Part of a small language model's weights: shifted keys, a smear gate.
Each number is 128 + 24 x the weight over the matrix's rms, rounded and kept within 0 to 255. Layers, rows and columns count from 0. Numbers have three digits each.

# layer 4 MLP down, 640x1728, rms 0.0513, rows 0-281, columns 144-191
158145110143150141138141165133148138161125145147157124133103144112099137118143112132153106135104136150148158120140138120146147131150158153134101
132030148146087076121100118133134099123112133097098153168142107124131167139132100116106103130133120148134146156153111109119121111131146138121124
132085119150151102120134123140128178128109151144143121165129108098113128106148131132119105090160137167163110116156138186125141120134136109166151
106162124109173118116110106150134137137154123150127145148115106133116098140089130154114127134114126160155126163129112141164120118090116127130119
117090127097168092129140122140103143133156120102145141122124104121160132153116128148137100110118124130139087164091147157155129119149159094120064
168135121120125129107142145124143142137128187149100122124134125135149087127112122123123130139085109124143140134135130111136143118155130138098152
110149122137128126168173116132132136144131083158126160144118107143138111089101139100135112172122161124118113166155111136092127124136124114105129
171118138140120107143108086130138107146165085082149115115138122115159140158171175097131133169087102111072115173105149147102106136104113134142124
116090116144133109139134146121150121131081175139106106123101125185102099109152136094112131127111129116120159130162125132116139134143150142138174
141011121140113149126126141115110168120118164127109169081109102111107134114141111161159133122148155147128112134170110117134117095144123100117129
120164150177156118101128122131098137133122120148137113156108116119134152112103142148150109158148126138150141128127108126145117135174156170162152
132086108096139126144141116126140122153162098120118139123141144101158177141155094120115126119134140085108133116097137136114119128152116083098113
148085148166127103133151123114120133134145146100138155121105138131154103139121157132107095114129113104107151143170148143122108092124131157145131
106095122144112102164121123122152098129137143093123136157164151164119124161147124112154125107117118094085093167160132111104105137132113167141098
103169120092144121123134115134117111146124103172163120106133145124121136122117149134148115178131131135094145145120142135131106152146116112113110
153095153146123113148133123106149116145101144088129130166132150136133141176156086150113177074123140117128119145101142140133149092091137118141117
117139097112103143126115100122138135112164104092110132110093111121158084184137116067154146139139121155100119150144110092097174128152150141138145
108120122114167123158177141157113153099104117100139115137142138110115149137127116123110107147173077145085118109145169123117096130138097124150140
163118131131129075161128157123100116169150104135139114136119142144112121145124147115127131145109132104112078123122153122113109132094132121089128
156114115148091113155161099131126139136110144117128146079108140138105119110131099154136129114145134127118127145150150148131108141137082129104155
110120136134109075133140073147096139119116126127156123123146118164098149153155122141101151158117127133130145108127136109135127133119117156131108
157155128131155086164140165157146121101109102177121135111151133152147118066111104153158109198101157140169155111123175136135143118153097122151148
116151131117173141129144142121157135116132114105101156154100099129160132127121162096088100113120099127139123110141141146118124122106129151133144
152124113113153135113143115111114099115121132131110108165138159165144150103125118111124111116162142103160123128110128103134149098127106138155123
112130079132119100165145126139137145142085110126141127086135120177126138109121118115119138141111138108151143115133152149192135146141165121116159
114145119130133095092095127138142083164162129104139162135107152141132126177119109163119136121094111143116115152117134121149123139112170115138111
100157123101112114149134138130131140063116114083116126088140122158120111151089154118165120100139115122138143126147130085144046149134119124097131
119100144109114084128165147099132090121195154126122137149144169114131111163094095138136137118108095130137116136113089143095142125153152126111135
130120101119146134119112142123154147126120137118056144153148100128129133137123122125137106110131127141120112141088120143104083155115147176151154
127108118146141104140128098121139103101112097204145112153153115186134115112079143130138133156158137135110160117121083137098159100176121176173149
132138135130151154117154160147120104110135125130131114104109150069161186124063116136143144124135145139117154108128106078132109106141164143130142
115110153140129084141130153139098125119139147116105127145090152121137132117162123090145101146143084127102099130153139136137148138149148153103141
142113087167172161124173092136120134182136117160154144104138159126121170157197072103161134139145136117119130125108132146130167131109118083103129
163110135099133140143114104084150130153104135126154155112103142146166156156163099158101117125126118116127142136138166095120097139116167121107144
106141125149160140114130124177106133113152079108105134137102115141130131175138155131164145103144097098144135167159147174160108103100120145127128
110092121118133135131171097087148149152149162114135113074162155123155097124093113133155115143098107133158103100096108179117069118187152098114127
150155145122131163122103109118114111158125091134151141120067124116127135128095129154134155157146133095081124167117146144115141143141125129107098
111108134074181126124151149167114154153135086110149152122114143093138124141134095141125177099127145148113105100134154114137085125126132106109119
122123156164138142140110156131131113133117110124130118128115095141121127132168100116121142137128119144159142118119144123125132112158132120118138
113134119154120124129151138129106063129106155071106090115110128141097144157098175165164168174186074177130134137113169141109135129131146107146132
164110155130110139083166185159174118120096151112148134162159127141115152150118135130106146153160072160144139158099151123133091130119128113159161
147132120113120103136102103142131139105142102111135133092148106139123113121170098138119100107157117151168116113115111168095113054156098065079132
131096119097111126140118135084121144115149175103144132129120121138151131152148120124156168102175113120132193101125116146126101163111147141133136
153123127136106126170088144142144117148132164145094138118133111101159110132165114109144150140123105135116138150133155130126100106114145140118158
088113095145120126145138140127124125153139095123121120114113114123150141182123093159124127152128130166113125136113158134146133115140137135107134
101135085102089140113123167140159095140014134103138141114129128149120096161116145155155123189133078145131149087099122134140081101081128130099127
112117132108137103127148147169102179103153074120091172142080102121148094174143093099114148136106122115166137077108166126113108091081167130104146
140128122129096089148148095094128144146105119105106127132125116143157086119113121140134122127149137120137105124111162121140135084129180150136098
144139168136137146156129147110089107140140131131142135148148153122124131102144174171084121144107133146170062170090138133106145114107135091097090
138144160092127145134159120109136080131112166146114136113155124127142104120167126152098152136127134151124149147126153118107124142158120096102138
131125106149094099138128117132107115169125121155108089127147110170106161104111129125130118155158128111115134148145113144116098131158163109120125
141130118152151085123136112168123131157118131147097120103112085129131144132137083133098108100143113165128135146115160096097170126153160156145121
111132173132157131131134149147128148154132138167157123176114141091130123186148117138115163128128200128163124116114164166089131083130144089109125
093156151098107106166135180164107107155096162154130112150102123121080186085145089149141131106121106153135100085095135129111087103136156100106122
130135084122108136140119130123103144080131131078092148127162117108168129142106144146135135112094118125164131116170109146132130115116111145137134
176140132105126120145131151096112168134097105155141113166101133133124107081127122161138130145119100146112104144081119114097147093097138111131126
134125113111100152110114159158117123137171137144120084147137105135124153126152161112146124124115111113116079119135155142140159124138092201151091
083145134146084127132130129098086124140096156170108181079120097144152118127104119108134116142087108150111144120092130141087104130171148124156119
109135072119153141070143138132132156130114099129109139109098102131168087124141129163136172171139155128125130131092136144076118142132132144131100
148141114137080156135147135122114100099170164127133100122137110170127146177117126112125165170112106143177142079165183131185161131088111140154118
121168164147162110162094149135078135151115099108097127134177147120137123150123143104144158122161151134167122132115108144118151131161144157165139
146127111116129107139131128148117144141129154129160105129123123097145134109180102130144134121142127164160140108098083118120123106120120089143144
133139130110152118175165106123116126096100150076144134113118153134109133118131098164137162097112186091123116077166105136141158137113125166090144
105131153120116102121141131108111114112158091162122168182123133105120116129104138139145101151131110091109120088112112092147123144116149121134141
131123131123133129126125127094127170158137103086121097127087143123095142176173153141107166098167107106105106129132121125111153131140152125113142
176108161154148139144168160167152126131094121112124132137132140101122111138113070144120138131154119106128137102167127122153122152181172135122128
146128094116124113082129126152120149113139123138132138155152127125169130126100123177159169146115124114141119165124129145134160116168074148113183
100146110119101125119143186108061102141093158154099146130126145103088101110134155072127126169090157118172157106133093140169097179107148109113103
099128133145096125175152115139060168129073105101096136165104104115130137156114135106140114143120064114141093133107156151122140126111110184118136
141111147134124140131131139098136129126116151135142165085120128124147107120102130142167132065134145146144131101138135126120153144161115148139123
100145120160102153116126141123134145087133125130164134169142177140143150136148152082133153140131150123126110145143138139150136132069140119159161
121130156093138148083198165131132129139139137154128127114132153095108110146128118144182134118157119142115083109103095130130160144129130131150126
136143127139096110126127155113136145120112164175059126123144106138180151140119172116131139113143094139115132149132137148131169142080124162131136
155157110144118117161084109125108132103126142137139101124142133155105117092128163118153102150114120157109159119122155128171107153135076151190114
084121145096114148136165104155139150110104099103136111149161131128148119115151122150162158103111163141128105168112141131153137115173151112143169
070096156129127100131123140148130124141103138084126119130114105166137079119173146141175137097153168140161135157173102138134152160149141123095128
130088144132145149121097135100143200139123109131116132107150115139165119139116151139128118147132127170101109130121150166129128122120113132113144
136122100137137098142105115117122163122116145142118117140117115154121123143112162115135129154129124130104141083108122144112162143149113115163141
161150148153127146099086146192132136104129174100094131111142151134122135138127144133124138153185127146121157130104097133141107173148147162119174
119150149131127135141066088158139134137123091102140138133128136169099126124109122150102157125148156134114094141120125117147173196105138118133144
108088121098125128121166118075134150108110132155145111121125170101111121150163113127130134149125161112098184168132141122048149114136105143135131
108132068117137123126144118155112083129166142089118112137121104148112121113153125134113108136110179147100119135131106158084150131178133162151128
105136146124087169134175142124110107117169109162126125123119124119126138122164118127099111140108107132078119115088123101114122146151154118087125
154117121136143079139116138132087146064124131057148117099137150131129136141122147159127120160109168112135110117088158153141152120131113134103111
097136129142120144103130132164177102141111133146087136122161123155132098121103101145118137107109137100156109111085135096134107128136130108123126
097127150129105121119165144154130133115114151118148097122118129150080134194139144087095134133137126124165142131154129091140155154156124139141097
107134104164084116130128112104125105136126112133108109097110192179133136126120111115131115143128110120090143138144091150138141110140106080114112
095120141151103134119123122117090099118148114135102103144139104097093134147156143126149121111144135121147110126117153105098138143137155137124120
118148139112118104105132142109131128094118166124109103143095192145119115144067161136151146094142120119141120098131165080092130134164144146149127
121118140177160110150097144150134175104090156157098141125134139160157181108136157091160112108103107154125129154132114129116136096167103137162137
120170139116082091099178126118100166105152091131152117076197137151095140140102130115135135135106130124125132150085154146113089107148134141125113
111152145141140122080145106108167129147134132133164140118115122138137098134134157129155146111164107148141111134133120091131155095155116076078137
127164166140092179127098127128135098141108144173149093130143114072136117128117139114136102181138158136115100143116146087116107152143154154128135
124133113143120111151105100060153151126144173105143176123124146091126103092146114106161129118123126093113145147108107138123136130151156108127103
129134122104110072128091078148124090158118134144150121096149127131157137140087145128126092139105104141093150103117163112139137155089090117127143
139153121099153144172121116137131167144124126119136141102144148140145144112149084176114114122114142119088114111162136153156058141123196098102149
132126115218131124136134145138131139146139092089123146172145162130131150138147126111106097172121140088141115130136129155124163149154072112114152
119153120129137145180132130111135107143138123099117168149095189125147098131101118149138139115120110108136117131116125084169138162170194163121113
100124124152071106176099122129137123088168134126093156130134114118124107138128124121083110116103149127127144121116123148122151096109135162124116
139132121161123098096181114135148094107063124162164120121147183115088106149143105116111146174102101143060126127140122142081124091146171085129157
116131127113143183120113126143127098145126162111171132104134112121130115083095116116146140166150146116120147120150128151124121133089152116159083
153130122143145138125133138127088141096095154155167151138144092118140081120067143133126120138103134114117140113127088093082166114106130109123134
142168138121117121113070118111124113123170140138121160163113119113108168142184122112137160106140119112129102143133145122113160154149115103117136
101139126145111101114135155117099133136152135098167183150157141124143128162112120128148089155132171141137124104126136128133146145131085093123151
136146166109099127134130113102148130083115130155118144121101107118127111140076164111114131145096129112115128139166149137146110088150111135130107
123134161112152127108114113139113119112139109106095126147138172152117151090150122129140126109129128169119085079140123093124140140081159130108138
092111169118124122123125131112126103112114081107149100130167166107123124136107136154138113184165125082129165157138102154163101121111123160127124
156126159101129140160128159097104129113120122169109161136140110136148122139140118143167098133152079121146172124147124148147151069131139107139140
106135130129156160131116165128113127109127091127114144124102110120141121126124091099129133095111151156134125135142098170088101100112125161119118
088113158109128114168138153113153162147142094130111111173150157105139128140146125154131121141115128125173135184122093096145186125135113154123131
117137143148165139087136127104140117133161142121100125105114128127105152195116189090159141153104110115160106114120142100136131144128139104130160
071109142125138126148175133133127139116143100113153131113140124127131124142125105088118135136147084114110126142160154121179149105097132182106120
074093105109081084101141119108161140086159122121148109116110121170172115123167155123135111145155119171176118127156141107110143109113186125149107
164131136116113116106132148090094154136114102153099144159143104140107120112121117114123133133149124112151144099145070079138118123151126127128182
106113089089090124097139137126141140127108122113119166094081101162111124127131110138087075107127148116135124114146092152137112173155124124126113
117126110120081143119090148145154115117153148128107114121113166137132141108149138145129116112122147138084132108106114142117137133144121132154136
145129157104143059183152144118113103168138135114149121136161099130117092143160112137095129122147136154092147091092162118125150135106145060115111
113143180130130187106100152121160129135083142122104087134150126121164139142162124152132103149150111105110181124112136117147160126121166142141121
121125102160110163131132114113142154112107096106105116108140133103129120136114133140124134101128161073120146106114128102156123133114126182133115
126131137106111147100100128137108161094131122141139163149141119170084125142132146109170152129133163168145141112136151106157118158152107140171123
121127094111138143137103142121148096104091172147125119084174104111141121088134129111145124153149162128173126131142082133131128130117115140124128
150132078117126108097094106174146119132147115134118073132101133116175145139123129112147126076152095163127132140134115123164156130127187143107123
052127109091132141147137139169118134119154119156132114110116096138152125140160123151092108199132083162098134118123065141134135122107125140143133
154112128135098117134158120135095175135161126174140147162091108148163139148166108113134112125130131109093175117127099099135152116145144163115146
178130112150111151098102154097128136126126154109089132133122062071147099128125099099143122110156126135148123135130156128113119127108140156102125
090126139132090185105118141099131149124141147110118135144126119100173108118167155097125151135098128126155094063147105132110157110156135136136161
137133126125132113167104137167150142147136164146118143143111144116142118105104173120158143145175139170084123114085163102117143138167148101124089
153102150129113137102111168122086138145126138120109108150130152159149134135088109170162166116101110124166086096100147096125090133095126140160137
135109134088150070105110143173117146114103136160134159134134143136167134095089116074126128092156118056125153076137129159126127151143099164151126
100134099113127109123137138122129134128103124170147127173140183131127179122123114139102122089144113128087149124106162122131094117126149121118110
171125120116092101142159143107137119131128130134090117125123086085136139117118162099159103179127073131072161129126108176105155139101152132087157
098142136171116137112131144101127119099115159162124110136188153148159159068174099090135163098102131126150146164144168166144151162096129116139145
130134132129185185168160137159110129155114133100110109114114136142139102108144150107089128105098152189121166108136113156133098121126140111152115
164105166083088116121112116143107109147132110129142147154147096155119110125113119140119137154165097146101091122131117133150136152118152109144102
130136099072124130179115128158126134166143142093123130145098120151178134156186103106152129146129103167125146196137152144132148125141172151136109
111105088101115131140114110101118090112163118124145123110102100143155124130144144147152161119108136107128133132156148117135150121124102165127110
175172202100112108134152132127115112129124125122129127121146117166122135134092130102126147080172128162123130083144143146159119103109101121086134
125102116111098143157145150140131076131140149124135132147096117114098136164143106122139144131105077105141144177171122148135079123146141095153137
152120090145118115127066139150110167144135116088054089096141128138103153097164126114144113140117131160122134125140089141118115145165165116113120
099122089134095144135154163119156167148114114137127161140100120144112073096133164118137077136097120127101134127130156138121122120160106085148132
143166117150117130090105121108117110123110108110145145159165121123123155140159150113136114166137146181096125121103112114084178170102164099143138
124103101170115150107162143124123132143111104121177080114135136137129145119121131114157117136117129146093107124142136145159139149151123116122118
157124085191094157152117135113151137131100138133121122148127140102122119103122106080128121164165127127158139092157138134114147181144112123167124
152131115106142111163172136130127099112099096159098102151125095145134127140117082145146146179083133100102158141081131156134128142155139177159161
100136120138139149105139177114142117138149075134109137079108149148135125138153089149131121087119158156138121165147113158124136098114124110156109
162160102096145122095133162121111140148084135111128122113172122129115127127081133103101174122145140105156079090084110116150128117155144115159132
095122137120137099172130090147120105152164137138171149128097113118124126189115123128133122159149126163104168147141130114118185092166105120110121
099120159126153113104145128148114150156187169112111125128102150092109117172144122083150135113164113096143108160119137080121077150151111148106149
129118135116128121134134166108150104147127125134148084128136140134123134123146086156089150134104147131121097123102105138125107109122161128128118
167137149113119150096121167120142131134157136170095183122165143101111168149114120096133101139088102120097138128110102141089153139117151138132111
154126136122163138139125119152168113141089090149112138106174088137077149132146118100124112151117140123148183157125056110133110122120134108154137
093132150098156177149142053088182132133146119025196119124150115170146101112194137125102120120124121092138159136155173144138153117080110086108165
144134121140137102132145168097134133114147088131135116132109115150104133105155148128131118105117083120126117113079144094106141122140109130146096
117138117101103110180140157085118148126096133126138117106105133159104118177115134168101143153109161126118126111116106109121138150119172144131114
138132148151140121101104129117127147123173105130150121127145145115074157148170186138144173127144177119126116092121171105127122141103119124134149
145118130123150180173085150138118115118141080155113151104108057136122152106103140121108112095158133159094169138144101120077107133125135140098157
178154153106094063114135158110096113130128116114094153168145113109104117169140152143088095198128157139107143193143138071092118117115106077166121
132133112124147132129144146133116149131103086125126091132102148115103103144149099121124119140130123134078126111095122132119113182123099160116137
127115152147183135121114146140120158121169140124133130179101129126167132131126126103133092074136134156131144146137097128093133124126148127116127
122156170139163167123161109131188110140114137104121112156091113118106165124153134137116147146116137119128153144158137103119124139138117129097140
153132093118142132101108142143108091131146138088150103100148161117116109148092116125112110110131128135122144134117199121080131102140129136095127
112132125072129203134134077114124148140157136134112123144154134107116150154159130117129144082145075156092083129092148097144125142099150120137121
117100148078156089102105124142132152095100120142121111143143108137111122123124104113124151113164155116075098177126146090105150139130123097097156
154145102081131127072139134169128123141092119108093127141120108069130136141134092143161129143097127114114098123133126137165136118096134120156079
134132128114107150072121142108160116128140120123110147136144133111075129098136153119108152117127118141130094100141104139105120130121051132142141
151127138141093153142125140149145108139129138096130139125161098138116103106102119087184157103145117087090137145097099134109107118158134153117106
105155137160157149133117127129118154085162152146081134143119126073147101142101158111127126070128162100111122140134114083195118109130141121106144
131131115156149165122063119121136149093079125158145129108125160144137114123129168103121133115154177140140107119123143147132200117135135126102115
096114103139164136127142098104131145157105139168195159156132153086137142114150157103160125141141152139119101126145150115146124145112102110111119
153109118131171120134098107119134088131088158132140156174113130116124159120134108150114111182127134141077140135134129102126193144142135161122129
142127169102160141108110107122119148177076148153123125153153138133149106108120115102130161133108108074178148184142093147107112102157096142150098
126130095124124160137106142141125142070110151134119132123169188134127172133115131190119111089106162185085118098072108083089104086158112153133115
143141111146098112123128144110113069160121143151116089137152099159158098100120129161158147124159152128114145124110156155141169169157149119112096
149153130176102127097162162128133118078107115118132138145150144099107130110108103119109128129153187132146130165124194127150105111110096098121123
133131152135123180114123115182113101170105111145130086094100162124108120111094125157135119124131142139083140101145128115146145110173122131107090
123130126127145117149096095136102146109158117093093181104146113056139144112118124130095141136141140148110123107117110131197178156115143187143136
140119148145147123135125104136104140097141129120128112132166103125122135142110137110173136075099137154123154121138150092123145127114083128114113
146109127152143123116109073191137156135155114140139114140101105140185130116123111108137126129155152118108134149121167129143143119129115163144157
126100135127120126118095134125173120137140121097135140090128142124115118132132155149139168127092123139142143129146122094133160148128124109161140
108112146100154144122130173141127082165106123134102100146134096124114115098119105100128134115161131087140127139119143150131171108108107171155154
105093137145135181148096097107157114115141114153124144132165125105145081115125140154125079149107131096120126147092132128096172119139150178138169
107112097103150159086162145140086132139132117115148103111074152121134109160088115144124164128094134168143096092112118068101144114151133102104093
112121106147105143171109129154128117131145131108103128115167121135141119114126105132113142154149099125142086085154130120133106140108164089148129
130142160110124157108099151104133080159137143131125083103107116125130135140098109171143134105133118140106131147127107102097112109133113126106155
111120083149088079132130177127113140106155115138155176105140179148127110119106096113156122195152144114137158146128139120142134111132102103124163
125114160136139149131145110144131124131150139151111126132148128186143104163131099115146154147128151120119133110119113119151136113159120076106144
069129103111188153143123067106145159136133136141140137113107122113129118171083135217153121117087150104120132112130137107104134172098095082143151
156162125152118100078122077100115143150166083125156153106129155152182178159138136165173155126121110111140152146146088117137136121112107118110105
113157129127145117149097131108139177179169123130123142106070139146127136159128127116129129117143172124096074122155109148150169158133091094135135
167124110141120116128149097104131136106137140136097163127121159146120132117145082058141109108145113154113133113148128144165165148127132176172121
147130151115134147119132154094096150132123091105100166125123121117107098079138129156189130158108143143135119187127116119116113168112136115140156
130131099155096099149141122149131113155103154118137114153174123114116151142169181093178125109160132142153121145150123124172122083126171153135099
137120153112137114095134124139096130170141152114137101136169113138142096106128088133070153129117116118113125106111124130082136113148139111162154
111129100132137114110114145137143159138148139136138148146120152147128111165102149099127131150155091126096094112108122081113133142113088139117095
147119168137176131113143108116108099128147149129169107140164174144125153098134142106164174149152136122117138137133162100090121150104150122130133
120102154159131137128062111124173100177155098161105119128078139147127115152151109156101106107124131094137111144103122140117136154118120119125158
102141120143087105103113123127134166121169070131123123164169147129134160102117133114126129142138151131119090164111140095154130107146166073115162
133118106161099133115137131125149158101116079118143131095174125145105140134142100115110124076159095074172149116163131130131122126130122109135109
103123122145127094062099154140102135164112128143103131111096119131133095167154151134153125144126079081142118148133124154099106146138080120120150
123146182091136142118138105140127087079180114145102120174091132162127145119083115124105137122161103144132110103130125111158159116118131133134135
159155115094110128097144179117131084160118080161107114117140147114142098125104092148116107122158119126135099100145116110175091120133089157137111
163110095088149111123090133134104131137114165129144110123134145179126151127137083132115166168158121124129147088123118131087118143110141135168129
114134135110117107140112115118130138110131134137175103120105139160124101121124117129103150162125143098111132131135118146147153064165105151162129
183132162144101104129153120116147125079140120124121143117126083132140148048128108103143157106117136144113122102091164182111132141154132128133133
165116143117113134131128113125133124118203150106105109132150106099146102145089079143168078128170130107124097111143120109127099090117147114137141
105152142123119110130166160106114115161165143118124102145128145072122163155133127119089105134158153134084115126091104155134081141067118173156159
137107099119124108161112139133146089130089155121129163109191110147118144152141087154077121111163137109119122082130162105145166137116144111127131
131114152156159126174162122122075149136142106137095109165100129123126118103144128109139114100137154123109143117132096110149121156145084122123167
100144165159108109165130104150141136101125064113127129132092147132122166121125128123079151152152168136144144147142104118130151106130105113141134
105127116132107143133111101077104134114110132139099120146114108142150150106127141120120109139122128112130110134118136136098145133170134122164159
113120117118134115120079168154114073111089132079123124087081137116149127160120104121114140137111111142111180151141118078131182123084122150127135
143132141133087098161166091144098116161096149151143128116120107098130092109139121124124145116095100137082103106109121137114122171143168099139160
078121137145139123084118125115154099175111054118127101163143148139143082130130155128151146130153133083159144084108095131115101091122122129103143
154255069196156174127045146130255105212173140113155085189112121209134118207034143008093065116110085000133090043255169076051082170096236192246255
146141107133100127110081131083111115113128148143136116127194141122090116111131148106144154118145126130162134132101088149131135133130168154108091
179116126148113151138112126143117142106095106173120122133115140145150132090156139098136123135134116108151098162114165098129070150155138143134129
095130154131125101097095120128128139103130118118118172115087068127089129177139199155120140104125143109143149137117127113124105095131077145115130
170136107069139157110147135137162150116112143116136132138102113177111091108178110122132126087127118109133114168141169157091098132107108151155099
142128075114106117127116097100152144113110176110144143109172118106107110152093122107160126173131085130154086157141137114155106137102102107123119
095150103111122157162119087153109120143113151117170097128104077125097124179114142082105117128134105108114115138136139144102145110162159121113110
142136110129114133161121094126120116120120080117108146140138118128092160127129125145130107099156094150126155104140116131143097163097129141138138
119128188128161116128167153130100112169202117144134135128119128122120140154135119113137153132106108110133133146154107072100128108187138139143136
153134155123124109120142131092107098145120152136110120114117171109108128124142155101125130102132138138144114117127147101123143135189090159129112
113117131146167089126140125154124120126127153131178173093142150120167139132111130126120115133126120140111130121133117113075133130167122134111100
164097147132116154135162156115100152115149132147154127132162113137098135127161084113148117144149149106138148161104150132106116125127102127136103
133128080139131124100153160129135130136151133190156100119135091152130099148123134105139118130140117135163147108166128161155114119154104147145116
132128114143083120134162120131130090101151142159129131118142131117119135136098120135131118102143177142119074124170086122140117129107124141177112
142143153133152126153121130183148093134166136118121140115144173150138132116139071154059143137139127136111117078137119166092104106142178123206128
155119113147154127156190134157099112143104125149169076156136148108083129117123127066154099139161109059116124138171150111160144106088093110148148
137130158135121123124178136138111112123112112142145101099137152109161158096128118166114119128107140121133087175112129126154105098134101151128107
130132150125096128141117100116135139169145111111111175130096170095144117129166127099157115176150129161097149137121149151161132132121142123128134
091099111123112114156093112133106137145122115111132125145099112131095128157123122134140135149135129137140135132131141085110096132117135166149146
082127146076072166150114125163119125150114118122123082147108112145135086140143136124150141138103102083092159137144093142113139162121102136144152
172118128126113151111097152110101094104105146158130091151123095149118112114133081147123124105124166128125136103151128116089108139132155155140131
148089102148154100128138097171165123115164146127138129123106144110151156130143128102138132132108085147105144140135101128130087134138144116155128
129122130115067120135137133144140123156136128096109139168135146175152148158097143108144152166136160166132156135127140128140115087140105128120132
100136145131121150144161096135118107113166068108118082129108162108129154124104134133108115136111136120119082199173148113159112153115096111169128
142164132133135095126115141142145155093150119145095102138105148125142133168118155167130139188166144130118086108107185088137152131117128117106114
078111115150062173134136108169094103131105132098119127172085140118121155099152135167126117124109153162105110143150115106140149100114141086143129
144136147102107129160149121161091125152123144144157089129112096151156106145129106133100101114118094148154159110128141110163165125124141130134102
159103086128133119111128117142153134129123164158075133095159112166112133075131146106112143139101112120093141138106127087108119107159135097138110
116142122108097108083101108109135130134141099119146160131088132113098092147126161168139137142161104101147089092103074100065128128157140086106128
120109116142082117141161134132146154067131146146115147164148092136101143134112087120131132139117100131132165121121132134153150096135087134074144
121136136138134167100136108131073131152138110133142140144138140092125104148132155143124097123135147126126136156087143092128118114135112110108112
129118097148108130140119117127157119134128091105101141110140117131125164159117095146106121136163131135175079124108144153095121153132163129151113
140146090086137113187161160143135136157121145151138098135128084129140160140118144109121142117119123120167167137177111106151130138096145124134148
127106106125155152113134148116115121128128106118197138125155077136095161145106081129122103160126151096157147141111167106132144143143110121105117
095140142130100148141166156144070101116089167113137106106121107173161150150133127134123105173133101107120144108146066129130153148088136118147121
131116149168148085104121154124148147091153127152149100154142215134112124107133132145107107087117131140141096170111115135149136100117103150133151
147119135113134138130133129132136096163135144135118105132076125128133107108098113189107118110117115135142169123122133148154142128122126137162119
127141127126153118126125145096133135149101133162120127178095095115084109157104130141107129109108157111109108084135077150131144120064104101137143
148112141171119151114123126113101131166109172110123171161110134138112135137154114094139101175099150099156102112093100135114124103127132124129127
108123141102152076120149137145127156113130151142154145120126105122085144098130156165088149128165139146110144107100125126196141154132118140109135
148143133098126121157101135152114129127108102153059157122100094147149095135066113132102108114142144129114124134149139153125151148112142139139162
120111142119102129089122137184101096130133090149111150143100129133122138088128169109086087144128094101146178157134148122138138137137131140190149
195119095101096137107147146108138116149099133130169082149098116110152128127096138173088118124114108141135119150129099101168136144107088128176134
138136088168122119110117129174074132140134152137139156148169082120125129122143111121146115117176125151102149132115129158126133135143110117150103
086111151126150129096152138137070111091152132094154107138154147103138109129143077123134114105100171132124105162136175081080134128094135093082130
160120105130135125073116132179110119119169136200128126113109131116130118065142110150066119120153135146110136087083142084117138138122188120143117
146111081147091114119094095105158129138112109120107116144125163172156152156094099104148096098110128110103131112166147123097158128120116137135128
138137149108098112153149088127102136133140112109058121117136099161130103115110133162114136111101102134183137100098101100115119108151133172160100
133127130087102141114090164108127177114105141144154125149129150105192182156122137106148167135152130116138108133117110124145121130124112144184136
159155083141109123134156087082122131171096156127141133156163138130116108094136162174150130150126134141151145123113129107135131137114127120153109
160140119118096107131104143102121151129150145190088161126134131137124182119143089114116124136143119100137115128114141095114121150103134125120110
150153125104117139151151101133137128117139103098109131089168101149129158118152094140113161112123142120080123131118096120089097099151106098138112
131095115109149119116126118098106157153119167130110085141113109135105136132134172142124115085116113102180135151141073117106161146140099121155140
120123130145175169109115152121138127142136149136154159085113153130144147120130134146126114081157151131142142101110074150118118114094133117043107
165133118164132148092138126149170097052104157158084121105122139113132104126106135147125148155119108134132099070124139129125107116138144140153116
128142135155119126125125127106142147153114132100164141127094127104127088167111175098114124151140120141145169145164119165140122084121137121094143
122083135123122111121153134132119133134135137076106094105159153132142150167150115084101128102128180125144118142152163144137117103137139145124116
120113118106094132126110109093115120151177149148106139146099114140162155134130159107181166085138113122122130133140101131152136122137136161144171
143141137126160136150134124103151112133104104131125128114125137120112173143124103119084098109090114137116193161134087162127137076146080177120139
070129146128091155150106099129096152123146122148113079188125151129106127148122159123156113095129154122106111131111116113107140121144136125171111
132107135126125088122155113066135115133104106113130134138166140150109131085129098110107147135162108140174117170139148129148125121115156155142120
095147115146133157095110143137149138165155131152115087175139081114146179156115129085155132085088143125137141121097140129114136127145126165161126
123133105132140126131112151037121127111158096183094097081129141154120120125143143118093132106173130112130140138110129103093146105103135121121137
158120118120164130135144098147132170148130128111169087154136095122136100148118125133128127126151147105117146087146192072119154154118148165109134
130121146101131164167126126120120154138115130163154158101075172125174140058155112157137103133113120141135127126144155121155135110149121133112123
132103104150113128139112099173132115097100145081117094110136152089125138175103150113144126115124145142114155137133131139115129110116099123153109
139106149162113128086085109150084142122144087157142110133134136106115156121166153122106145080141151088164137084147100152181143128116103191161181
147139112126152150129119131089153126106115112115143144157143132110099105131122144083162111109158106125118147145140114152181170151109101130099131
108135119158072134150169137136139132162166070099149105082134120146134119129120110147135109165083152155115133093108114086154144122112174088114108